config.toml
num_hidden_layers = 11
hidden_size = 192
num_attention_heads = 6
num_key_value_heads = 6
head_dim = 32
intermediate_size = 640
vocab_size = 4096
hidden_act = "swiglu"
norm = "rmsnorm"
norm_place = "pre"
norm_eps = 1e-05
positions = "rope"
rope_theta = 68100.0
rope_fraction = 1.0
qk_norm = true
attn_scale = 0.177
bias = "qkv"
tie_word_embeddings = true
parallel_block = false
extras = ["skips across layers", "capped logits"]
init = "normal"
init_std_qkv = 0.0351
init_std_o = 0.0
init_std_up = 0.0351
init_std_down = 0.0
optimizer = "adamw"
learning_rate = 0.00196
lr_mult_qkv = 0.7
beta1 = 0.95
beta2 = 0.99
lr_head = 0.0107
warmup_steps = 223
schedule = "wsd"
decay_fraction = 1.0
decay_shape = "linear"
final_lr_fraction = 0.02
batch_tokens = [16384, 32768]
max_seq_len = 512
doc_mask = true
train_tokens = 138000000
max_steps = 6048
dataset = "wikipedia_en"
Each number is 500 + 50 x the weight over its row's rms, rounded and kept within 0 to 999. Layers, rows and columns count from 0. Numbers have three digits each. The size before them is the row's rms in percent of the matrix's.

# layer 4 MLP gate, 640x192, rms 0.0917, rows 157-190, columns 64-127
104:493525507466480494427544490527430609575428573525579584450466506466562436467550540532446465402434570528534562510441453496392633496484407482432606501570522548447490496493402523569490467465544488
105:385422459558610552563524564470476516454470461498550503465479528471548438439567543480453574384476484408476498566504520482504528503475471522407393458551442455503572563510480477520471547503510617
104:465575484457552555563473486541548515470474522493498591493467488464456491473527526490500533525482500477396549433516496565479537416454540503611459542408502500541520556505422463470465494449552510
103:515549551512518477522578559461470583618411544454463447491517483505470457489501445413474479465570527471502621437523434530509476519511414532540527585509555472576583430459517524490466513497557493
103:491524569496570467586490552459520559499488483486435585467525504504523447515480587439479468440507485471529508557454547509425475538550482415464531465494464499642546519463476409486471430488586533
096:462572488441504508465534472612407481417547511501459533541510514493500384524514514525542501596538484581554499499556400411515594481526525436441427457470466411427572571459524526420512577490473491
099:553425500495562513444526553526509413450595531504512491541498552491501508506502568528512441483525504499505551456508453488472560392499424480470473472411628524500414512563472464503502563440553502
097:510584483541535481522519516557500479513407563539525519542514492461491468416578466537494581429476471393542566468481553391506559451476545510512505564490527420544558523382434501489545526473461486
101:448525551543536473540477554476559494498422558463487535506562541449504486388461527426525517547453578434553515475475583521487465413476543503551504469546575453459464531443419650484468529523498478
101:510562621349487550520601524475604540535498513473580471441573476545443495463548508590500402481519407480481519457475530491472501488486473434549568550512527514476534490537504569447467441490551491
100:445505431451492367520607484455513488480530465551454565477383504592448499475524559489468552453544426487497511476535422606622440472440464573466487493565517402499382543444431567479581541531480573
103:513450488504596434481523504546460536493439465424440471423470528504525598444507433531422473457519551528526601552573530580554555501432374554592475465531549522541478592466489514574614528449507454
102:514575477609554544438567530474513493464432477469562470359514461492575506478533566535395479447551572430462471448408565585565499482541518493551546499568498479623485493441462477495512491468502511
097:492550431500602479468525576603549567511479512382512562403398477527534518526520537467422456475541523541495503537482476439504660550503466566486521415501580382581454534406504535512465530492472480
095:442428529505544517505536554484533571477455510498494475509467470544450521381454505480405490420524549498424508525509430467563490505575363506528527512490637519453482493384539502497511486493440465
097:483518500554409454476510524451617534384522528535409517464505452525510470509540466497394474473409416490471497500519527540402549528549552498480541479441452496470526393488506422493518482397462517
106:531447480523541432443470485502509492546456496485486511437547483504530459549498431524468477496493515449536624509489460562588458602565539530346457449394542493508544538564489481526615481466578444
106:380480514447517497528499504510530473508499521411474427506600527529484480415468433601456460441543531495517614418575484593482550474508446540440461536515524505506510478525433604499506514533502556
102:511524525497526473529508471538368507557483466577519495591486475544507564545478614508490512545541483506453475464525488631530519571448483539480479495462496508488409482502519522523454557577477442
103:486410528443458530475509539565450542523549592519574439537501440579521431533448619526502509562501565518508509439518488589477439446493506533460535452396538537476541550462525540519543504519486521
104:450444508467501436490557524486494599502443495493535428458450511535509504539404445505424601458527492488461616508573439579453496473479438542562538461512515474468489422421542482532439527422489549
093:537457501508450602458575424457488461471480520453550542392502575463513475467431402501427469536521539610427437506456446485441476464521501488550519450484472520468491567476594484531406490447497431
091:459614409533574577544480454485541562452487465488466574514489494516545365458511496476413546528536430611587445435467425408583484459537514467472554537470515534512512472491485582546473573465494493
098:398448558519552507536504427481520446542521486519472580464514507537486466523491612530452555497534507591522556428501540528490509426560410478517533577544511556437527505440443558513475481500553467
097:505473511502461439452471513550544460469554534521444496497435491597543551480562502593537540472523534522480568530518384475457434474502446544502434497425553484490441532507574415578506469477487457
109:506532503513450523571518507465620511557536572502576429485566509508525381497385490557426611508419445416416447510459524548495543541542497547491546452473496599505515535531420435514498491524515468
089:430459436463584442458499477467445491461592572505479452484405487447447433380518543501507493440544593524480418437440449525505501504601500440473505510408512531436529523509464426510485543504486491
094:341481482473412306469520485556510443418475556497431505382504478426495530438512500525532403449508508489556492535507519480508559573481534491461491509456476457534457487487493460515588542445461414
098:429469496597484496485500485507605456483483454478475506511344493414477463535545455543487543500437446502530456453586505527380514455469610570516461521544478514524505526504535479589374444564493484
106:414479479499528456497517524464552603522436563528484459523572500455441462428490640536516560390481409514513564512509516444391478433511525481527486411524473546556468477447427476504505551494477474
109:450444513474502599495581484504538573450404535515533494489477562511420517399472520408451543488497486505446520485398555541510495510481501437428470372500548660480476380461542512591481499523459466
098:435503445522484416346439470497456490537502484498400466470490528624439475685561522505432497442507511559455524531497501446514535509486484539455436467455442520569540461477540460450541457438489515
099:461419530597516456552512428496502530514455505481501490457454535482580485421472564430551407381476527574475460530425556463428587437540503407488529487532483469508589503426459461610512603470517531
097:480535472521506522482489482437463488472491468451502556459451539524437509444508547514528462529457493359480454458553482580446481550533550412443457504489539574452554464525523559448555470561495556
# layer 4 MLP up, 640x192, rms 0.088, rows 157-189, columns 64-127
105:570509494591520414447483488516428548643543569585586534442479422487540615450517505522482548434426472505594469554481510463517532472483564490533503465549463539540501482488495484482487498507480473
101:472625482462513447570513540481510553561421470442505509483585459498455474487462500441509495585524443439507547510496572474495564501609473482535522497445590536498554415490508622533461483487533518
101:511589553507448491566474506493467532463518438469525527546604548503440581488422512583548579441478511485474515503420512494519456503398521509565505529539497514484539579491470478425552525472520479
104:526508611519536377585495533435515505466521450532458507454455412484537561554546503472507563441579517496472497446476572573618480505574505572497552662462423540465515378424456489530538493428470506
097:526520513516565442476510502440379518552422516542489525533541516410471475588579617495478612501540575513416570564522483431576497489483492429500506433628512460539502517477414430560453550518476512
097:540377493475385571417525467458471487539520552485572524422487516461436576493476551433483489557477519433471490556479522453454421575418482479467399528437544496586448515542513472495534457434555505
098:480511461506422464445534455398522500534480461505564639546531487498430540508552452502536597445452482493602478475514554446637516457477525493530482549391494528554449560489498516465488464450437459
102:530480493399516476503516457451490574648472523527574488499496533556387482473456566440479501397482443518452505521471511534575502429558418476544498459464557583432521485484563475541488520456570430
102:512454568536523537519529477505526568589429489506417542485529521508517505520369621452532516449428536447507471475527572486512496526578533545469520413630534436501507509483434520471516482546509580
104:411514582556457481437405497491445442493517511535490528482586491458497408520476524487521548486510443507533567523455410550595490500593428478597487515534519558536501582428517418465513495413467548
101:503482469505465515430566502467537483405604500402507508503506560576582562374600475466481603495462530459493491503551430567417545364532495546537581497486453540465521533492524492462505363476532675
104:439463507604485489563560549504491462438499440589460434505495457527537484441491533544535469480554435618439497563550451463463489441517442475432532546487512487534501493561425484509575438482513582
105:509462483572489448612404493562523483443545403479578477521497419514595539489486559482502478496478455449481442389424500510475563456463471521456485441480443562474537438533482525427456453487522617
102:507524524517551429440528479470522438552515476537438501532608529503408565496552483573570500495501440514507422510509500477407558448425454533539574475520503529525433490581443477513490430591391513
096:403488460486472512448438433491477462581466443522589539534481505443489569489517553428469480639602472511404510502467533534474447408486526525537436509480477523469532455463478483528529434454556503
098:553479479520482444489621514535504435433481546423416532531426456477508527438516502449452491482496469476510454509505497468482415528517383504393548542499388425500468506498529522510474433454550425
103:449487505557566473501519476477570516524497504492419448517431514397522447507454609536495484450474591504474502581516647483618477505522494441445520547511456468449462568478534501479619523387427444
105:526564509406537468449532591526532501482486441478469513524480408520556506577506402443539451482476465386544482558544446515442562540465417509585560373491507507467420407569472431557482564581495514
104:458507482521508484580479520577522500412428463421409539488455547506513524506459512564455505495515528536605416453527557585547542491621580536456534408489536512514528553551413398529544583432474474
101:539515487466504508374431511517534451547487452536467520579432634575428520617475463527474493448462391538572525513531455471514579507453513471500480562491494518579469476488519542526525509501497468
104:493453554507476498400562566431501533440512439493497543596513508580380589475519483357572483556356443441490438464480540479580514485525474563463488520530492535487550448483408509537506456561536502
094:518456463455532445458515533454600422543452576525408514508549486481514506490505567542528513588480528474584542508467449521594499584471511463542427486543489546490422471483547537511524493523437548
094:441480487510537480506551502546552509579485464502525505491400578494540461478508491529474570434469538504525524462535432449506544506417578520427548500523519512442452613512473527532527463523552456
101:535523456528496486452564473509519643525528529470525551523515494501434557501475530473488517466409484435473477575514552530453520519464395600565459495540606475505407476522495522490461506458490481
097:493520430479556497436523479521515518454498520472539468544502487432507458505476486554533445443559535515580541546444523464486535500585534430408526391501486548628474552458508485505496380387573410
108:564569429478430552497495460528515499534522562439538553565523419450549505513513414492483489423431410515519517582506440530513513545497398518452479358440577525499458539491442614497575491494427517
095:447483481470531475439448568550414597484537522501538482482535595575448387484485470440491484497551421461444481506575509469414491396480612467388512516440497492473506468559448483482526539497523378
094:464555526584504633521527508428433510516529482535528472479528406584515508646630506516529482511495466484450455595457516411536538591554471486489414506459524442586493428489456454587488462584465462
095:441577481470511486518441417404430474449523463457514541494476466512451522555653524542550452432503539456456456448547484507535594420602416540509468402455523410446440492527507432586503481508538487
101:549484552549481464416479554490427435564464550635504505608441566514568454510549418559443426449491446480523551542439514559484519442534531530483546435531440523441586459502541475513531515537467483
109:569450514461400472562531535507511572536494558477494567524543598489463553502421532450516543387469484490489475639474576518572527541388547359451523442533586537476468537522495576494493483568455430
099:549506465497495520483487456538552509474535540495479442496437525521541432571517490437485359497428540517563504523572402539531585483521450532432577455418483531402505444543521506562593441529543492
102:475440538499629515480573517608533478534493580477436441431500439483472448427521473569435534447656449462407528509523499548451447447513410515468449460508619456433565486552520531457512441404517481
# layer 4 MLP down (transposed), 640x192, rms 0.0831, rows 157-189, columns 64-127
103:443472513503551473440466524427402554540498487499525593468423476371424529478483465532599476496482462417478499506558445581504564472446470532534462558458477474578460524586390494525567472476563444
099:451496551511543519507423478491565522450483521483565469583516472517513486481510404446428464521578543471563488480554496449405521538486463506454563476503480553507547475511482447575535509480392507
101:496510482449434539448428487438434547599554531515430472462571472464589419520563414547495519434479457447435576481438406488410498490496543483444440453544437462492479462548483461547530499602361401
104:602416557496506495464534525518476483562532442535473623471473458515563522460493507538468473573478511429574464519540600498430490443462473535460513522598515397459554462463467522487479417438515424
095:547528486465407491468416428563542510489478488505496548510509476574485450477466401591558548390494466530544419448517487493521508563499512529546515494494474654405550530480570583562565445475544490
096:519474503517525486522467585540504532435575495506502433542424540530473391467456501446243522505534537487443521486527412563474470445578522517510511522428413525458508483479461513469471533486405446
097:482522569459484519513480512438427459431517570535424399445534461517500525406437444561508554469445466500541499437527437427470510538390532430510549461538504544593475437446514475556392409540437459
099:479585536431518414523513560448479574433537575454450501489539522568557530403485458391423566462534433468506476503486466494452454499546410469524473510522441500552551538485501507476511440443414481
101:477536502542469461528582561507456503501508429509368489452560513391446491513513503566589440555526493474459447503589336420492538490509437459428453406469534481456511475544550473475474574473478494
100:411532519487480494607466488501539496534551523494498519504476543569555423527506488510368527518574460465457494501456574470475444462523425449566613523516488537464534506489544557436518434546474616
097:508501486473450452506521501422502514505507448502433474494526558478546489535426513471552428397522488488578561461523527470526550586467481487621497476491459437508443488492490546586518500485560373
104:498498499499548465517541495474481524469523513426458478430458427529494390525509465566595452498506567518490441643474506517505492499540492510494514373552493447525547521607456634423528524559474556
104:448449456379458456497561438441510436510483557436493426493464536530640552527452635483635501465544511471521475511489520444468484581472531429595453532521501561491363526455437535448522458517516525
103:592484639487558567393478531511568485469464471545519527493556470537506494410500450507579513455523508439487586441582494487433461523495566511483502479504521507471451516605533555495470572581545567
096:522409467558502480498489425471541551488578472486545495368437514457556591483480521438494424461541500485486564454443448472503476459503506465523625489529559462590521449551450506511518472420612474
103:490491438464453494556549480491616500433555530521435414512462486528442433566503465513450538564479499455497489488575467492502611560567594516479448445509533530513471487518553471537554508478472503
100:465471493485484496551483460499526496478470521429478495506523454530543449522490547531653453458490504480510409508513515534421522495571491505539510529503615490594474458508532521518353591499549507
106:496527540489447473512540546564501561519424543526462495517462466396499547535595563436433518482511455441482542458396504431497557535503421531543543532505517539498453537508515435497523532524448455
105:457536475525516536473446448531496552546479432492510574484486516498505593551502466539516459556497562570485539482556435464466523472488452596538484548462539588533520359442485466451514532584551449
100:467536514411537552423521352531524507512533539494521492492524483482500467532541437483409484546499475495473431570476548509470469505488623445534562460453508513481541484402484401532480514438404443
107:544585497505446444521492468492553453481557486538427572541527498546543497529516530489618568482503511464497490516470573441517494490444643511435513588524481556480570453554499562537470535573480492
096:602466565500448546462542546579487529479500457473621400433427487509616536416497457466270436477502467535500507489554525464471536498513544588511555426453507469524457565480520421562522466469582481
100:470561509554587526574501536525499588499558478490501463458522440516492449496445490466846505519475571429511513471503474544482489516498437487549444450518480481493478492489424462513563498492585448
103:602580579421465567529506518452425549543418534523501591451496542521487429575500456625465571491520479528555434547436533527569532599381546462522497489496478520429582446433547550507508462491503524
093:597539586517498521518478550522451469557460463468553421475573461540481530502483509493431559553513420560409512431519562546487503479462498623626516540580526560493467444466447506496583513474521477
108:532442443576481493571569487569575522586469522426592378477472500520554522504503492474542539558552543478466405537510485538489540504506456429420505520445475500483458539506474460541471479497457462
100:568467560458455479413541533497485504519397519459498565561495524507388561536536465404276455537423478469411509546493494597624491546578512477492481490559536436590515481524464533416505511549457518
096:593507458572470503577502408569533508486615513553471459494464509527560444475542410528583495415489541463470630580469453502500458469487558454534501571559505538447432502598492550537453498465524602
095:500474509438508474417495546522517567413503527531456464531505446533545552495426430503506471521503492517529519576431404470497415488522623530615482562515540514494436496488488486538501469527494529
103:497485492511452510454532545394534485506451516479437609409472459527491553587488549453575495495486433544499449557546517441511531533499547517545518535462401490468571516499491519575436552420517500
105:430513552545532537504434503596453480443500472451427471439479452495554528458490395522562440446588510444481474503451457400390469571550432449510453559500587484533543596476480430414492547489482500
099:443502582505537573514508433484486400535613468542444513391525539538546513551486589540484455479531430465430445457499427588486489588498401447578485480429510353581482427575551468451566599577516442
103:467562506556539403582454502504484513501462489483534492522550513485552482474559517544489480473513572483461502541552593528491571474552565461428484433524404548502514481578507512451477524499483468